config = dict(
    num_hidden_layers=10,
    hidden_size=576,
    num_attention_heads=9,
    num_key_value_heads=9,
    head_dim=64,
    intermediate_size=1728,
    vocab_size=8192,
    hidden_act='silu',
    norm='rmsnorm',
    norm_place='peri',
    norm_eps=1e-05,
    positions='rope',
    rope_theta=10000.0,
    rope_fraction=1.0,
    qk_norm=False,
    attn_scale=0.125,
    bias='none',
    tie_word_embeddings=True,
    parallel_block=False,
    extras=['capped logits'],
    init='trunc',
    init_std_qkv=0.024,
    init_std_o=0.024,
    init_std_up=0.024,
    init_std_down=0.0139,
    optimizer='adamw',
    learning_rate=0.000786,
    beta1=0.95,
    beta2=0.98,
    weight_decay=0.17,
    lr_head=0.0113,
    warmup_steps=492,
    schedule='wsd',
    decay_fraction=0.704,
    decay_shape='cos',
    final_lr_fraction=0.0,
    batch_tokens=131072,
    max_seq_len=2048,
    doc_mask=True,
    train_tokens=953900000,
    max_steps=7278,
    dataset='wikipedia_en',
)
Each number is 500 + 25 x the weight over its row's rms, rounded and kept within 0 to 999. Layers, rows and columns count from 0. Numbers have three digits each. The size before them is the row's rms in percent of the matrix's.

# k: layer 5 attention key, 576x576, rms 0.034, rows 189-191, columns 384-447
# q: layer 5 attention query, 576x576, rms 0.0358, rows 190-191, columns 384-447
# v: layer 5 attention value, 576x576, rms 0.0354, rows 128-145, columns 384-447
# o: layer 5 attention output (transposed), 576x576, rms 0.0366, rows 128-144, columns 384-447
k189 133:516492531473507467497447484517513510503519536515531536522474510479488491502515505519466465506510518463509477491506505539490526525476483496523518480469520482497505532510555509511488493521505525
q190 125:452525487531455494498504518483525511497530489480456502472481527530486502539515532474486471501526464539524504479484471517495506494535470509479478483475521506521466482495486529514474471540539456
k190 128:462506477505491465518524523465502506509465482516419495467512528492512466548523495519513433514510458501500503474483483499479465488518479526494499451478499474491508503453531563505478486521511399
q191 138:486519480506457550480514503555487503433529450485514453488473515526504530489482492498534454489530472537478464447503480499531516521482502502465474509474526505519512511515502492532526458492486533
k191 129:473498493504484531502470486506484488479529471474492447514478467556527515507524468514546474488458449507521514455508413508465542525500527503497507493487542531481483520532450448584488456477497498
v128 107:555463525506492498517537496473525501492501525482501513510549549499513492502475489500520480505549514510472518472477488465553479517547530485516532486448475528503451504507528491489492495515470498
o128 108:479485486526488468474488465528502497507544526517484509499502514513458519506483480497525499491450509447481480479465499499506544489456445450485492491474476511513518486497482545481517483489531503
v129 099:488520503483495487494480537520487506446514512533515488482501468510528487507476523534476506493533498491486490520536524457490491511504513515517482477498525524477527496479508506492484488503493489
o129 103:475498511459436544481485524497523527463514474520464520488562490533528512535463509506461528519494489478513528487510530480528443521487519484515502493540494505521503514481509474501514502510498462
v130 102:479521536492561511510505526485485506509461482520531482487449490489517493503489493532490523531507489497500551513492516476513515526495537484522520526473461485511490534526464514492514513483453490
o130 105:527494493544533524485501485477538472471502479488531467506520502508482534488479489470508513544516507482513469519487534451511499499511521471483476528503541491505524576486476518508521470522503518
v131 098:499467468500522497509486442483457515578492492534518503550472522471462480487488528549522484470479516504500502488492511504556492493469479476453462529533528527490502507492491510504440519488530508
o131 101:463489478498491506507527484535510567533490492467494502524480541468520554490464473511510520476494536483482510432509474497506458467484474480491541514505540469475522508519471523495475498504532483
v132 106:490529478510492489457533534486488514494484473517473500476499499477522505510461484467482513474492488455512508508504492509512505496471515482496539464520505549506487488531480497501502497513559488
o132 105:489478499490459493466476547473501521517491512510523462484454519531486465526439488508450502483498486474485514502512506551503538488477513506513513523459523527529443521505462521487535485476511518
v133 103:538485486519503486501505523528518503517542560541486507529492515449450451528482493519521497500528526511484462477531486521442504535465495568547468482431484518486529512523487502487526509488509505
o133 103:543468467550486502471510481537528455450474507519528474480499523511532521530474514532575545469522517501522476505470489463483542537473488515524510492495554518490457498477478476527505493501519545
v134 103:515505519501569498542529496472466525489459452480494507527534521524494514495462490454559471498529506517477439512494461507528487474491489489528500455525518540526503521508478514525470475513486466
o134 102:518526505473521543507496479502475527471500520524526513552528509479499487526472453446467489484503496515497486489494487476503445497513474511503516449504471508453530484469464465509479511568495475
v135 104:501503462506560477513501529530480490546518501483496524497495494493511493489516515494492487503492494479475519520466470544498510454529463502498473496519456501464490531497539484481483494481500521
o135 106:513507515526500492511538536501518514541513509472493507554461492466472522476510525510472504493499454525510508491496488471503501497519486525503437463471462533549538517526535474463474494502502518
v136 105:547482516526532480518509470573497501492454474513474494450513513485488517485477503550449483525538493492530458460567508488505515480499527531483496519512504530460504458527497487487538522500527489
o136 106:515471512484515463474505492536508505509505552534423452472469517506482507531464514451482499512490495482452497484516521492500494498495497500484546462491501516492495463498516451467474490513462490
v137 105:523519524482472490464510461546504520532533481440511476507516476515496577477537504522458479515493519496529424511472501499505511490542477497481530514482511500461523485500480502476496491527514487
o137 108:545504497486486503477482485517535487521526473485484503497475489465524496493504475503485515489482544516540493535495471525516489485554501467500542499529504474529509493518478467472493499531467523
v138 106:477504465472538527547506481455454480489506496499499493530492499567492491494491534505571499502505493523491503501446520525530481491492490494482475491495488507467503564494510493498529534479515455
o138 102:510497509515516544531485478485485516457500499473513475510484510521513489511513509514454519488501499488475519474450531546526488473536513481488487461523529477497479517441503487537510500483512482
v139 104:479508516518510525464468548510511528504518495435514500468495485516487517459479477492502490497505514516485491512485487461505518473481478468529506523469520447536510474491510490501506525471521506
o139 106:488498500482541545551488553531494458499515498440484484517463523485536519468493427520527466478504518516466509525485518482485473521466510485500474513475485473530530538519491490518512531487537477
v140 102:502570484482524469473520511455517503529535481492495493557507467477503534521482554520487496483497478500504494530462521517489489491479427534513488491474533514529532487477519474490535534500489520
o140 112:534522498471507507526513488483502528529497510466498495562511490498503505487452493506523496484426503496471489505490493517476457543467496516489507503524472466506459500478486484510511505460458492
v141 105:519490491458475499492520494502536464489535513512497512497500495538493512469493489540463465536475498534460444488505506472531486487468476515521519552455508511490527511518487505497468516494507546
o141 109:481455428526483482528507509530518520536482487465499511451499479530521481518488491520477435497474505519475545526531507469476458499518473509477466515453510508508492526511504544501488514492467528
v142 101:536547495525515504491499514581503537519528460514460503500488491528506465514536523503509484510468503486491475503481520477475488497487517512515473509506490542527521496479502501483475493542507508
o142 102:529497521520515488500503494548492547483503535475482498507534506514506526491524549531509481513511494421446495497486481501476488533479540501509495509526483540527472457485480522520503477456518500
v143 101:482502543523512518425472504478486522510471492519467509481478506535494476511510528553547491503504513511490492455497526518482481487436487540468561520512491459553549455483507496512460497470498485
o143 102:514506511504524498466506500488521465480490475510503497529489508496479509519521468527493491515496518519431544479486511492506508524461492557468469489458452470483531455505516496475484504490492499
v144 104:522473437526554514476492482484482528506460487493473497500460501519495468489486506453469517484492512540496516483481473485489504451489457493545484509503507458495506525510505479506485536509481507
o144 105:518530469553548474501519496486454486511445505490488504504455513520504522496525512483508493471498515486482533464483481464466496526495532491491486477529501524479538522493508492542474496502478506
v145 106:486520505486527505516520467518496518501511480529477526542499532518499493517531537439495497533507500483481489494515465527477484523524470543465531509536511485514473536517459505502476522461506523